Weights of a small transformer language model: 117M tokens.
Each number is 128 + 32 x the weight over the matrix's rms, rounded and kept within 0 to 255. Layers, rows and columns count from 0.

# layer 4 MLP down (transposed), 512x128, rms 0.112, rows 72-98, columns 0-127
[[158  96  92 170 145  95 115  93 128 162 134 148 112 129  64 150 166 119 121 140 149 118 120 156 123 199 118 103 121 133  97 190 171 164 157 173  96 182 182 127 124 142 157 184 122 121 122 109 140 135 152 170 150  94 127 159  50 126 154 116 168 131 106  99 100  95 141  93  71 122  96 146 110 114 187 131 149 128 178 178 172 117  87 117  83 102 176  75 105 181 130 133 128 175 126 170  98 166 137 104 163 117 144  94 187 150 160 129  87 100 173 164 131  59 147 159 112 143 144 193  70 104 113 102 153 162 174 136]
 [105 124 124  68 143  88 123 148 164 159 123 124 184 171 135  70  95 161 119 112  94 157 119 132 178 137 177 128 125 127  74 127 180 179 250 116 121 152 178 116  88 165 114  63 107 152 135  92 115 150 199 113 119 126 116 114 152 152 147 147 177 124 146 174 105  90 176  85 138 166 139 181  92  87 102 101 140 116 142  96 159 151  93 144 117 149  96 127 153 129 148 166 135 156 153 131 132 183 112  72 126 103 148 111 167 130 122 218 155 139  64 115 135 108 113 177 151 138 148 139 113  90 102  86 151 165 103 171]
 [167 203  99  78  71 117 112 121  54 179 181 132 138 145  72  68  89 103 120 172 146 161 149 125 139 159 123 120 112 136 107 158 106  65  89  93 107 100 103 123 115 108  88 139 118 114 121 150  87 159  92 122 131 104 116  79 140 154 102 185 100 175 152 115 193 153 121 118 146 113  99 102  66  98 105 116  97  94 136 123 162  83 134 128  54 107  82 109 104 143 106  88 143 137 145 148 153  88 132 159  78 116 136  82 138 124 113 162  80 135  86 108 176 143 140 148 168 120 112 112 138 135 183 148  88  96 153 119]
 [179 158  96  89  71 123 145 142 133 169 101 145 168 151  98 123 124 108 149 151 145 118  99 152 116 123 122 112 119 122 143 119 147  88 130 145 149  67 102 186 155 141 122 124 179  91 103 142 158 128 173 111 106 104 167 119 112 152 135 124 138 115 116 157  90 166 113 118 100 134 108 105 108  77 146 136 183 123 126  94 133 142 155 161 149 114 104 114 164 131 137 122 171 144 107 125 178 116 118  92 120 129  92 133 171  81 152  82  93 139 160 134 136 105  93 124 119 103 110 111 172 147 109 116 137 116 116 149]
 [158 161  91 109 110 156 151 113 177 118 169 102 117 102 128 133  86 100 127 128 111 149  66 175  84 118 142 162 106 117 146 141 114 117 120 114 121 130  68  55 115 146 115 136  83 123  90  80 179  56 110 114 117  97 162 139 134 254 114 102 128 106 175 141  86 129 153  71 132  97 184 147 130  97  95 133 117  59 133 107 179 128 114 171  63 148 113  80 152 102  89  97 160 126  86 109  80 142 165  75 130 135 129 116 133 159  63 157 113 119 143  93 161 127 158  88 134 120 144 140 143 136  94 140 124 118 141 120]
 [154 134 110 148 151 117 126 144 116 143 148 122 109 134 171 123 160 132 100 105  74 145 146 117 164 159 153  88 109 179 122 133 179 114 136  98 138  92 159 111 123 141 131 167 135  86 147  63 108 112 133 119 146 141 131 168 150 107  77 126 124 147 152 111  96 128 115 146 183  85  96 138  76 103 157 125 181  90 132 109 155  98 148 176 170  99 130 118 116 135 138 128  84 157 128 157 122 152 114 181 136  96 133 105 135 138 166 154  79 118 133 203 168 118 107 136 151 150 124  65 134 128 186 126 158 152  69 107]
 [101 152 147 140 151 180 146  84 117 228  88 140 171 130 133 154 147 117 144 106 168 204 155 149 175 133 149 178 132 139 149  89 136 150 101  97 139  72 169 135 142 101 127 155  23 105 181 165 106 156 101 131 165 142 148 156 138 157 137 116 129 155  90 159 119 142  88  80 127 144  92 143 134 135 145 117 133  91  34 117  97  36 104 106  63  36 126 155 151 113  97 112  77  57 205 140 103 115  61  82 149 120 137 146 142 137 109  64  47 145 136  68 114 149 159 138 134 117 168  94 143 142  40 152  83 173 118 100]
 [104 181 104 110 142 100 176 144 101 119 169 132 145 150 174 118 129 137 161  98 159 175 191 175 125 166 151 120  83 128  93  63 150 128 125  68 108 116 147 100 153 119 152 110 101 130 106  77 122 124  86 181  87 163 104 147 151 145 120 142 131 143 155 134 115 130 184 159 102 118 137 150  92 130 127 100 186 137 144 156 124  73 197 147 107 140 122 170 107 126  55 140 122  85 145 133 119 145 148  99  75 183 182 138  96 154 132  66 159 148 146  65 108 244  90 148 128  71 113  84 140  96 110 180  54 100 153 136]
 [127 123  65 135 151 180 114 148  99  56 130 139  89 109 130 117 124 150  74 175 105  64 130  83 158 111  66 108 135  80 101 130 164 182  98 134 147 136 100  66 101 129 155 101  83 141 150 136 117  46 186  92  92  90 174  87 111 114  81 147 119 160 133 102 125 199 121 115 107 160 148 154 139 125 138  73 148 142 145 159  93 101 110 116 133  78 140 145 130 156 107 111  94 133 185 164 140 158 120 127  88 124 146 104 113 105 111 176 147 151 138 135 208 138 116 143  89  97 143 104  87 173 169 138 155 145 176 138]
 [148 100  94 142 187  85 181  74 114 145  61 166 115 110 149 122  82 119 102  75 147 131 172 144 116 107 117 111 107 150 206 111 122 117 106 117  78 116 110 117 148 140 172 119 155 133 180 145 101 160 137 150 128 207 142 181 103 144 147 139 161 104 150 118 180 167 197 128  89 156  96 121 130 102 142 147 133 118 116 168 144 196 150 166 147 149  81 128 127  92 131 118 160 166 128 138 113 141 113  96 128 146 148 176  82 118  78 162 141  67 158 161  66 128 181  95 104 139 159 148 127 153  86 155 145 114 153 101]
 [ 90 157 140 133 121 131 160 149 120 111 107  85  72 137 156 137  75 124  95 140  98 155 133 148 131 205 130 135  76 154 120 140 135 159 149 132 173 108  95 190 115 130 145 109  92 124 122 117 100 148  62 105  55 167  83 119 155 141 135  73 120 136  66 101 146 142 114 119 196 137 142  98 160 157 115 120 137 213 125  73 120 137 185  89 115 136 140 185 118 114 163 144 147 139 117 102 147 117 166 146 105 116 160 146 118 124  92  94 176 147 124 166 154 101 122 150 206 132 112 139  88 156 145 160  98 137 136 130]
 [ 91 133  78 136 119 100 157 144 132 162 161 140 156 169 111 103 170  94  73 112 138 129 102  90 110 165 120 109 177 147 109 169  75 112  94 119 146 167 121 172  96  96 113 129 111 132 107 198 201  73 109 120 173 144 140 143 199 137 127 129 128 125  61 166 162  76 155 180 188  57 109 103 104 132 132 103 151 150 130  48  58 104 184  52 110 185 133 126 155  78 118 115 114 147 139 130 172  94 116  94 148 147  78  94 142 182  80 176 112  68 102 160 156 114 137  53 136 122 133 172 127 131 129 114  30 119  70 131]
 [149 103  70 139 131  95 120 101 114 141 103 139 112 162 124 105  74 128 174  95 146 115 135 117 101 166 136 125 132 111 163 163 162 134  86  96 105 110 118 111 106 131 101 107 125 122 145 138  95 168  90 141 173 134 133 159 117  69 137 139  84 176 123  95 115 117 140  97  99 150 129 132 143  95 144 114 138 130 118 203 127 107  98 148 103 126 118  92 109 124 144 136 140 154 117  81 113 142 166 136 131 129 145 143  86 139  80 110 112 148 106 181 127 137 123 139 155 112 136 133  81 154 143 136 115  78 111 147]
 [102 217 193 143 119 176 114 133 123 126 166 118 118 120 133  96 132  85 154 108 151 151 162 117  84 117 126 146 140  97 159 131  81 107 172 108 128  88 101 147 142 117 110 154 130  95 127 148 173 157 206 121 102 123 109 117 169 156  90 105 135 122 111  52 166  29 114 167  89 130 189 109  50 187 126  83  87  47 119 149 176  52 117 114 142  70  89 137 125 120 109 167 149 108 113  94 111  67 124 120 127 137 114 154 133  69 105  79 189 110 133 149 121 113 124  82 156  96 191  82 113 156  82 111  87 155 113 167]
 [129 142 116 193  59 109 137 155 151 168 127 110 115 107 237 199 108 138 132 127 125 132 108 170 105 138 174 120 140 113 131 154 149 118 137 122  90 164 183 138 162 155  84  79 144 130  88 119 104  88  94  94 161  97 133 105 178 172 149 101 113  73 185  81 119 164 127 144 133 106 181 141 130 137 156  77 138 202 156 107 149 115 176 111 131  59 115  51 148 112 134 119  60 116 102 107 167 171 123 143 131  95 130  87 175 131 119 148  61 119 144 175 143  64 113 144 154 135 114 117 114  84  77 104 183 110 190 150]
 [122 159 150 154 121 155 186 161 124 142  85 155 115 156  84 150 124 129 127 143 142 113 100 154 133 124  85 153  99  80 150  90 132 133  95  59 106 105 102  75 104 173 166 111 179  91 150 196 102 103 105 108 105 184 176 186 255 115 148 178 188 118 152 138 185 131  88 182 119 146 108 104 134 107 100 126 125 120 151 106 123 153 158 118 162 201 125 105 131 135 192 141 152  80 128 126 152 148 176 113 166 109 130 133 118 137 116 183 150 124 180 142 177 109 124 152 101 122 151 186 111 178 120 130 144 162 120  84]
 [141 101 164  94 168 140 139 185 164 202 144 108  59 171 138 114  82 183 166 129 146 149 164 149  73 142 131 121  77  95  86 115 130 160 138 143 109 163 146 125 137 171 165 135 109 122 116  86 137  79 141 102 145 112 133  65 130 118 146 126  40 149 160 134 139 140  96  83 127 131 132 123 157 157 166  77 183  75 107 108 119  93  92 125 100 134 132  77 130 116  91 130 119 110 107 133 115 120  84 199 118 127 123 130  87  92 151 151 126 197 172 104 126 153 133 126 102 129  86 135 129 184 201 108 103 118 126 123]
 [104 101 118 113 173 164 131 121  92 134  92 115 138 137 116 154 147 117 153 103 123 158 138 159  45 129 129  99 136 149 167 119  62 125 159  87  91  89 138  45 115 165 123 180 138 180 101 178 122 171 105 123  92 140 121 155 103 137 176 110 123 146 114 119 134 103 162 159 168 154 165  77 146 136 150 142  92 125  75 142 157  85 104 118 192 133  65 127 150 122 122 127 143  66 141 102  91 134 145 129 158 125  79  75 150 114 174 158 123  97 188 176 156 144 135 153 187 164 118 167 126  69 147 146 104 141 103 127]
 [ 78 153 130 113  43  76 109 121 108 130 150  89 109 111 160  92 114  95 106 118 136 136 178 133  98 121 192  51 122 220 111 111  64 109 117  87 138  97 112 146 149 187  95 107 133 163  68  92 106 128 129 128 127 126 123 170 122 144 143 154 168 154 130  99 149 106  95 103 120 156 136 100 162 143 152 142 110 122 147 101  70 124 100 128  87 192 158 117  86 187 106 178  49 162 146  44 113 149 173 164 136  70 116 113 130 109 133 168 125 113 166 142 135 137 123 137 123  73 149 168 108  93 173  82  97  95 171  98]
 [184 132 118 108 142 131 134 103 170 190 161  87 144 145 136 128  84 107 116 166 156 115 165 163 136  82 139 135 137  88 118 137  87 115 171 188 113 157 147 151  79 124 135 118 133 152 121 152 110 127  76  80 140 148 108 106 152 125 115  81 105 190 145 129 137 121 128 115 161 183 198 108 156 162  90  82 129 159 136 122 117 163  79 148 162 135 101 131 107 159 119 150 151  97 107 133  98  97  60 141 143 183 122  87 146 161 130 112 100 152 106 154  75 178 137 110 100 105 128 113 121 123 132 139 116  73 114 166]
 [ 56 179 176  95 164 148 120 101 167 110 183 133 150 114  69 172 102  65 153 113 128 177 168 124  95 136 151 156 113  71 149 134 163 153 116  99 166 100  85  80 121 157 117 121 176 164 115 138 100 121 123 132  89 122 182  97 170 126 125 113 172 105 104 147 142 128 136 118  82 135 137 157 158 115  87  96  98 148 114 164  97 128 111 108 127 139  95 117 162 146 137 104 115 159 117 137 119 170 200 108  90 131 190 156 150 157 178  86 131 166 143 117  82  95 158 157 142 182  65 118 131  89 107 122 117 156 121 138]
 [114  91 150 128 101  95 188 156 101 126  63 165 138 100 136 150 120 105 141  50 162 153  73  89 133 152 131 175  78  96  99 179  69 129 159  48 154 137 134 112 105 148 127  83 132 157 119 121 122 186 178 141 121 134 143 149 120 199 191 155  80 154 180  98 125 144 111 173  46 145 102 121 166  58 165 108 157 166 138 159 135 124 186 137 111  73 179 124 180 149 165 125 108 155 138 130  65 146 122 138 114 136 165 125 164 142  53 149  51 156 154  94 118 162 117 104 156  81 129  83 135 103 156 122 123 139 153 166]
 [128 123 116 145 125 115 158 193 133 164 153 123 135  76 125 142 156 206 136 142  80 148 101  99 127 159 124 147  78 136  98 154 145 153 100 139 116 129 147 131 166 134 152 109 131 122 144 105 120 178 126 149 134 148 157 172 105 142 116 107 123 140 104 106 124 142  94 120 145 117 133 120  68  99 148  92  96 135 128 125 139 125 144 134 144 115 112 191 163 133 126 110 109 108 121 110 103 115 142 181 157  73 108 113  94 144 103  80 141  93 108 156 134 130 101 127 139 123 102 144 145 165  75 133 130 118  70 191]
 [132 137 159 125 170 101 156  92  75  94 133 159 126 158 103  80 152  79 147 117  86 149 165 183 130 115 159 105 158 132 106 116 143 124 133 142  94 145 134 146 160 115  72 158 168 121 192 150 129 123 159  94  80 157 130 104  98 106  30 129  85 151 136 200 158 105 150 111 133 135 112 145 113 138 145 131  93 135 101  99 137 132  98 162 157 110 172 132  70 176  96 128 142 124 138 138 111 115 131 102 174 104  59 129 128 113 127 115 111 151 124 126  53 137 104 154  95 131 103  75  90 140  89 112 108 122 177  99]
 [159 138 181  93 183 175  97 114  97 158 153 128 120 145 170 156  94 139 145 108 137 127 129 137 147 103 103 121 134 175 149 115 126 180 129 115 131 113 176 136 141 172 134  99 122 118 167 112 107 160 118 122 157 117 104 132 188 121 161 140 138 106  89 204 149 119 125 132 119 113 103  87 104 178 121 128 195 100 113 117  75  91 107  66 153 145 126 144 142  95  98 100 123 114 160 117 121 144  98 112 137 104 144 142  75 168 119 129 138 159 150 111 132 106   7 149 123 112 126 121 105  77 168 102 137 153 127 199]
 [162 178  72 116 175 155 122 109 108 140 150 114  95  39 148  84 140 132 169 109 111 102 135  86 120  76 148 125 161 166 150 162 141  63 141 140 106 100 135 111 137 145  54 126 166 117 157 180 111 181 113 123 119 153 114 188 184 122 108  97  90 136 133 161 150 121 184 166 166 137 170 120 103 139 150 141 135 127 158 193 106 157 123 107 145 170 126 194 109 119 145 148 139 125 175 174 128 162 117 112 194  81 105 147 200 122 119 108 149 169 102  98 157 227 112 110 117 143 109  51  82  89 131 137 106 156  88  77]
 [149  93 170  61 137  53 115 108  83 149 114 108 123 184  76 151 139 160 128 108 128 104 135 122  96  67 125 159 132 151  70 142 161  46 125 168 121 113 186  66 103 169  82 171 121 162 150 124 134 157  91 166 110  93  83 159 105  91 101  98 158 130 191 115  91 176 138 119  96 161 153 117 119 140  98 126 119 166 132 106 100 142 165  99  66 147 139 153 113  77 129  78 187 125 155 143 121  83 116 111 118 121 181  87 137 106  47 214 110 237 177 160 188  99  49 170 148 157 153 166 154 157 146  74 131 108 152 102]]
# layer 4 MLP up, 512x128, rms 0.217, rows 73-99, columns 0-127
[[141 101 133 154 140 146 129 103 139 102 118 121 160 170 140 185  59 117  77  74 113  96 206 113 142  84 110  63 179 108 153  92 133 165 144 175 163 126 166 154 171 114 147 161 104 156 102  79 180 104 203 146 131 141  83  90  82 161 140 151 123 143 108 129 127 160  67  70 111  82 165 184 116  84  93 178 180 167 100 151 117 114 169 137 109  87 146 171 158 164 120 113 120 127 165 160 171 160 142 109 159  47 172 132 113 158 118  78 164 121  93 125 121 137  93  97 168 183 128 101 163 143 150 100 131 140 156  99]
 [ 90 155 115 168 185  93 137 150 127  90 168 147 145 124 183 132 111 102 153 133 170 136 109 104 171 111 141 144 134 105 174 103 183 142  66 136 121 136 106 202 161 124 128  96 120 133 136 112 182 144 137 130 120 103  73 129 129 102  82  97 178 189 107 164 143 105  65  85 143  82 105 118 162 131 131 134 215 188  74 111 157 121  70 103 128 121 102 109 118 130  98 143 160 146  80 148  75 143 131 134 178 136  95  95 104 139 157 111 129  92 164 142  18 161  50 111 178 127  60 176  91 105  97 151 125 155 111 107]
 [ 70 133 174 120 143 177 151 110 136 118 171 170 166 100 114 126 157 125 169 122  47 112 124  98 159 129 156 163 102  92 102  81 114 157 117 119 176 110 129 130 170 148 125 114 115 161  92 100  82  97  83 161 144 149 168 151 144 174 124 155 173 120 167 108 153 133 141 137 125  96  85 172 185 147 115 149 110 137  82 147 135 115 117 146 104 153 150 110  92 123 102 144 156 134 107 145  91 114 105 145 132 118 120 162   6  88 115 116 151 140  82 145 151 131 106 174 143 178 109 171 117 152 191  90 120 132  96 118]
 [155 134  97 117 123 145 135 132 111  90  82 135  91 135 145 166 111 142 133  65 154  94 116 116 153 149 132 104 100 113  91  95 136 124  94 166  77 113 174 106 146 153 196 167 135 101  88  63 139 157 117 131 100 125 149  87 148 116 171 127 133  48 167 110 115 118  97 160 173 118 105  90 106 115 126 109 127 164 150 206 136  85 134 109 133 120 178  89 133 140 101  95 135 131  97 183 129 107 149 143 122 104 185 129 145 130 108 122 138  58 136 147 119 118  73 126 145 126 128 183 119 147  98 174 160 177 115 211]
 [100 140 108 109 129  81 156 110 118 135  90 110 187 141 154 158 136 111 106 143 147 173 154 165  58 124  98 115 125  47 119  72 147 126 121 182  67 119 127 102 119 106  93 139 121 144 114 147 138 156 131 121 148 145 128 136 103 133 123 149  92 114 129 115 142 134 177 171 110  98 150 133 111  94 108 100 136 142 212 162  64 117 131  62 150 144 174 156 131 228 138 139 144 131 146 104 160 172  98 133 153 140 120 131 160 150 167 125 120 121 173 101 108 139  77 139  46 101 146 145 104 137  65  88 117 131 154 131]
 [111  79 121 132 120  54 129 149 135  82 114 135  86 115 137  82 151 180 131 113  98 110  75 126 120 117 131 152 176  97 133 163  94 118 144 167 108 153  88 115  99 152 126 121 162 172  68 123 153 122 159 157 111 145 123 117 119 131  65 147 115 111 123 150  48  79 145 187  96 144 113 141  93  43  73 100 142 124 166 185 164 188 167  95  95 163 134 103 158 157 173 164 154 119 152  97 132 110 117 119 172 123 135 163 103 134 161 146 143 138  78 118 160 113  87 124 122 136 146 108 132 161 205 112  89 159 133 118]
 [106 142 207  94 152 135 122 192 127  58 113 170  98 132 145  89 117 118  94 155 121 116  94 112 166 107 132 165 121 113 128  78 152 128 147  95 163 159 171  84  87  82 119 162 176 143 139 154 125 102 149 148 129 170 166 125 111  99 132  93 177  82  85  84 125 139 140 129 128 116 133 181  78 160 115 143  73 140 186 129 149 128 161 160 123  78 140 145 194 124 121 120 138 142 157 143  58 121 149 121 109 153 146 113 110 109 143 140 149  37 105  84 128  86  55 119 129 109 101  83 141  82 117 118 111 113 123 130]
 [195 104 107 121 180  74  73 122 105 116 122 109 127 171 123 133 142 101 116 156 118  93 110 141 138 103 198 204  87 111 184 143 199 131 112 119 122 109 162 122 148 133 100 136 100 198 187 145 100 140 129 108 144 101 132 158 125  70 109  92 145  77  94  94 110  69 134 147  62 192 111 186  94 142  98  65  81  68  97 131 114 201 111 118  98  71  88 145  77 120 173 130 117  96 193 129  81 149 127 101 122 106 180 131  94 133 159 116 125 138  82 136 194 158 147 116 117 119  77  64 108 109 138 152 142 142  99 106]
 [110 111 143 104 129 122 131 151 144 106 135 137 116 120 118 122 147  85  65 114 171  92 145  89 116 146 149  55  92  99 135  88 145 167 139 142 211 130 145  93 119 129 143 139 133 155 150 134 102 117 101 174 170 149 185 123 103  82 119  87 123 174 129 101 178  84 137  60 109 153 126 183 116 133 119 165  62 211 144 124 118 107 118 139 135  96 108 169 144 178  95 153 102 107 163 135 132 120 141 135 155 166 163  72 124 130 108  93 156 150 150 177 112 131 116 143 128 153 129 142 135 112  59  91 113 183  62 107]
 [131  81 201 156 125 136 129 140 100 114 159 116 202  72  90 126 165 125 125  79 128 119 144  81  96  57 155  92 148 130 135  79  99 162 156 141 126 123 198  85  75 159 132 173 104 148 114 141 164 131 109 118 174 117 119 126  79  86 114 145 127 155 111 134 160 102 150 122 139 121 186 203  91 151 118 172 112 130  95 135 107 153 145 155  87  88 113 118 127 150 120 127 149 146 188 136 138 126  86 154  72 135 124 151 142  93 130 198  92 106  89 144 148  82  68 103 130 180 117 115 140  67  98 103  64  95 106 118]
 [108 108 155 138  66 175 130 122 165 185  97 109 151 141 194 168  85  93 176 107 123 119 125  97 178 101 207 107  82  64 100 104 154 145 117 168  95  95 144 132 117 135 142 142  94 143 123  93 101 123  96 130 156 151 174  95 127  89 103 147 100 127  93  95 132  44 118 153 147 102  65 119 137 158 105 145  86 119 118  83 154 119 157 120 129  64 185 114 113 167 103 113  81 141  81 170  79 169 129  97 100  96 116 111 101 208 137 143 150 143  84 121 144 184 114 119 117 130  89 163 125 129 113 135 119 120 110  68]
 [108 165 130 129 114 141 116 161 115 166 143 129 182 139 125  92  94 147 114 111 137 164 175 123 142 138 130 126  82 121 127 126 142 146 106 102 131 163  67 150 112  98 128 104 100 103 132 153 121 155  89 100  66 170 146  64 108 168 112 151 124 175  83 198 183 160 120  81 139 123 135 136  65 188 148 128 137 140 121  82 191 120 144 125  92 176  85 199  90 130 127 111 148 121 120 158  86 137 159  77 111 109  63  65 144 138 107 114 167 143 162 127 120  81  85 112 111 113 112 129 102  95 119  72 172 169 140 143]
 [157 121  94 158 125 179 157 129 119 120 137 154 133 120 193 226 143 134 127 117 152  92 135 192 124 120  75 115 181  70 146  86 189 158 141 125 151 160 141  72 122 151 164 111 119 133 105 154 141  93  64 157 157 186 188  99 154  97 146 172  98 127 152 110  89 206 110 135 146 106 127 109 169 133 114  88 110 167 146 137 105 158 104  94 145 127 172  77 160  37 128 140 152  87 188 139 164 111 113 140 121 101 142 147 137 155 150 119 131 166  93  97 143 111 151 162  75 106 118  83 126 162 136 222 187 106 129 136]
 [ 58  84 148 197 117 106  95 102  56 101 166 150 105 138  87 152 118 154  63 186 181 150 128  81 115 114 175  96 116 149 201 139  99  86 112 142 153  69 191 140 108 146 138 116 105 144 186 180 117 129 112 128 143 152 128 149 101 132 160 203 103 106 127  82 114 112 133 133 169 137 100 151 171  99 142  75 128 115 177 102 141  85 159 127 106 112 117 185 176 124 173 165 152 128 171 162 143  99 106 146  59 127 129 135  86 144  89  69 126 174 115 143 155 119  85 180 108  69 175 122 124 231 161 128 172 144 138 120]
 [142 143 132 123 153 105  99  98 138 170 160 196 123 112 128 156 118 139 163 155 107 112  80 108 134 121 113  72 130 161 110 162  99 133 156 163 138 187 182 116 168 105 102  91 115 131 140  69 115  84  98 126  89 103 108 145  54  99  82  77 107 136 118 122  99 158 148  84 148 144 124  65  68 168 109 144 132 150 135 117 138  95 111 127  70 114 164 108 176  76  90 127 167 101 132  97 146  91 156 107 144 101  93 131 143  95 175  74 111 124  99 142  67 193  94  94 133 158 119 134  87  98 154 138 142  89 171 162]
 [212  82 110 129 169 130 113  58  96 144 184 129 160  95 150  99 131 167 169 135 137 147 135  99  90 150 142 105 123 109 140 137 108 146 117  97 127 136 147 127 182 110 152 115 155 161 126 113 173  90 118 100  99 130 125 127 122 105 130 143 131 152 164 101 173 125 127  77  77 129 126 197  98  99 133 105 101 119 141 145  84 102 131 171 179 128 102  70 135  91 202 139 125 146 126 115 121 139 114 161  70 196 112 144 112 142 107 136 134  80 112 110 125 125 108 132 155 121 133  87 154  85 133 106 181 135 132 119]
 [105 156 149 114 119 144 121 175 152 148  70 158 155 135  91  91  94 178 110 169 132 135 145 111 118  87 139 156 120  92  97 118 205  97  87 157 172 183 151 216 126 118 152 170 173  88 128 114 166  84 123 140 183 120  43 181 134 132  94 154 140 143 110 148 145  97 105 102 145 127  94 129 133 113 117 113 140 133 189 143 157 115  88 107 120 140 178 129 124 166 129 146 116  64 111  94 108  70 108 109 182 130 145 173 107 115 184 124  67 154  93  96  97 124 132  85 150  91 133 128 114 108  74 114 134 136 135  66]
 [155 147 126 137 138 187 138 152 111 162 165 158  95  89 105 158 127 136 156  66 132 141  96  92 121 121 143 110 120  98 118 113 155 143 148 113  94 148 161 147 156  81  57 172 100  84 147 139 137  96 109 128 171  91 126  98 142 152 109 127 114 152 163 117 108 131 101 145 133 124  72 125 115 108 136 172 162 116 126 102 129 114 143 163 118 121  95 176 130 128 137 112 163 118 180 191 126 148 164 179  53 126 131 147 148 169  93 126 165 116 151 118 154 138  94 135 190 130 123 124 106 140 139 157 135  89 128  92]
 [ 94 106 141 134 150 132 135 146  89  92 142 186 135 108 129 113 130 161 117 115 117  86 152 115  87 170 142 102 142 129 124 140 193 147 116  60 112 128 195  90 113 142  89 135 151 163 154  77 129 118 140  94 178  93 161  82 105 117 148  69  91  52 120 143 135 126 146 121  84 103 106 131  86 126 151 126 134  95 150 121 133 162 122 120 116  96 128 145 108  81 148 190 117  97 128 126 110  92 127  95 118 144 151 172 114 103 116 140 218 130 108  85 131  99 166 161 117 177 128 130 126 190 117 166 103 197 184 122]
 [163  95  89 140  78 122 156  97 115 119 103  76 125 213 111 173 122 115 132 127 179  95 100  91 167 133 107  95 147 133 150  77 131 124 167 138  77 116 153 171 135 132 189  61  64 171 148 106  88 119 140  83 144 115 178  70 122  93 139  82 152 121  86 166 145 157  95 147 178 149 158 139 183 116 117 113 118 113  77  90 145  87 170 134 204 123 120 141 132 150  87 134 146  38 143 145 141 144 115 120 127 114 141 114 129 128 118 111 143  93 136 131 173 104 105  58  88 118 185  87  99 106 157 116 142 134 135 154]
 [135 181 162 111 162  97  83 143 132 109 128  50 142 101  96 128 148 131 129 181 132 150 169 144 122 146  94 147 123 203 156  80 195 163 111 165 182 101 128 128 129 114 173 183 146 118 165  84 183  95 115 154 112 144 130 149  66  67 130 141 120 161 151 172 122  79 105 102 101 118 171 136  65 158 124 154 129 152 133  96 113  97 164  87 122 150 121 116  68 156 143 146 135 123 143 125 156 111 105 134 151 121 137  99 138 124 130 127 148 126 126  95 141 132 138 187 135 111  99 176  94 116  58 152 121  79 125 122]
 [ 93  87 128 156 126 127 146 142  95  54  66 170 123 101 115 117 149 132 189 155 139 155  52 132 145 144 139  96 103 129 166  92 139 107 127  90 132 117 116 171  96 123 107 103 193 113 151  69 163 122 160 157 173 155 182 136 187 137 128 115  99 149 136 138  76 128 141  96  46 138 124 202 150 181 137 102 110 129 136 106  88 141 170 204 149 112 121  87 138 131  93  99  95 153 181 173 137  83 171 134 112 180 130 112  75 136 135 111 103 151 111 167 135 164 121 139  65 106 125 111  79 168 172 167 126 116 178 162]
 [150 109 123 141 150 103  79 139 108 141 110 112  76 159 128 130 165 172 145 182  78 131  55  86  86 124  98  97 128  81 133  55 142 147  11 115 132 128 175 146 102 200 123 163 127 102 120  98 121 147 118 157 149  98 166 161 141 128  56 157  55 170 132 132 162 132 145 172 126 119 103  96 120 129 124 144 124  96 115 163 121 173 146 168 146 104 128 135  80 145 155  79 212 174 148 126 134 129 127 167 105 138 126 111 131 106  67 160 166  65 162 119 108 164 138 132 103 142 118 164 115  94 114 135 137 113 143 103]
 [104 158 130 126 161 148 149 160 116 126  68  96 136 138  62  86 110  48 174 181 128 119 183 144 158 140 110 144 125 114 112  92 117 142 118 160 165 153 110 108 132 149 122 182 153 142 105 125  71  99 112  71 105 228 137 132 136  85 135 119 110 147 125 143  88 114 109 123 122 105 108  69 179 121 100 141 128 123 146 113  89 146 194 151 113 128 107  95 121 105 112 205 157 145 119 162 135 150 151 130 169 130 153 192 171 155 142 163 103 148 135 167 137 170 118 126 156 110  62 192 125 178 177 161 133 142  99 147]
 [119 109 201 112 125 160 107 124 114 107 117 133 162 176  92 102 115 171 185 135 142 149 105 145  99 124 174 125  89  66 153 126  98  83  69  59 143 137 135  77 110 170 179 133 120 152 170  49 120 108 119 154  89  83  89  97 143 105 170 105 145  98 105 145 116 106  82 127 110  94 107 141  90 149 162  96 115 154 167  92 123 169  88 158  66 161 147 125 148 122 203 117 130 145 120 128  78 108 144  97  95 178 100 112 120  92 169  86 146 146 100  99 101 164 110 114 179 126 153 154 192 158 126 152 146 181 131 147]
 [160  99 121 157 191 126 149 113  75 121  75 173  92 101 138 118 171 202 148 135 118 126 134 143  99 178 151 145 130 104 187 108 101 139 170 149  96 133 131 135 138  56 134  95  98 154 100 138 193  92 166 118 174 115 107 133 132  98 100 142 150 110 130 139 170 168 153  95 183 119 121 171 101  92 162 102 112  27 117 127 178 111 125 131 158 158 154  64 116 160 121  70 133  99 126  95 106 149 124 113 173 141  80 147  96  42 173  71 114  78  81 172 165 125 161  75 112  78 173 128 147 122 139 144 135 172 143 129]
 [135 172 125 112 170 111 149 164 131 103 140 146 141 148 115 186 126 146  53 202 126 167 142 116 107 149 172 142 122 151 159 104  65 159 135 110 126 172 209 149 162 145 140  93 124 141 125  91 127  49 138 156 115 112 145 104 117 102 168  73 168 162  98 158 127 158  80  87 167  97  93 129 135 106 104 112 118  87 115  87 134 103 134  97 165  97 105 128 135 124 147  49 136  76 160  95 146 130  67 121 114 170 153 137 181  66 175  80 142 121 135 111 148 139 136 117 101 132 125  63 100  78 104  83 171 102 127  86]]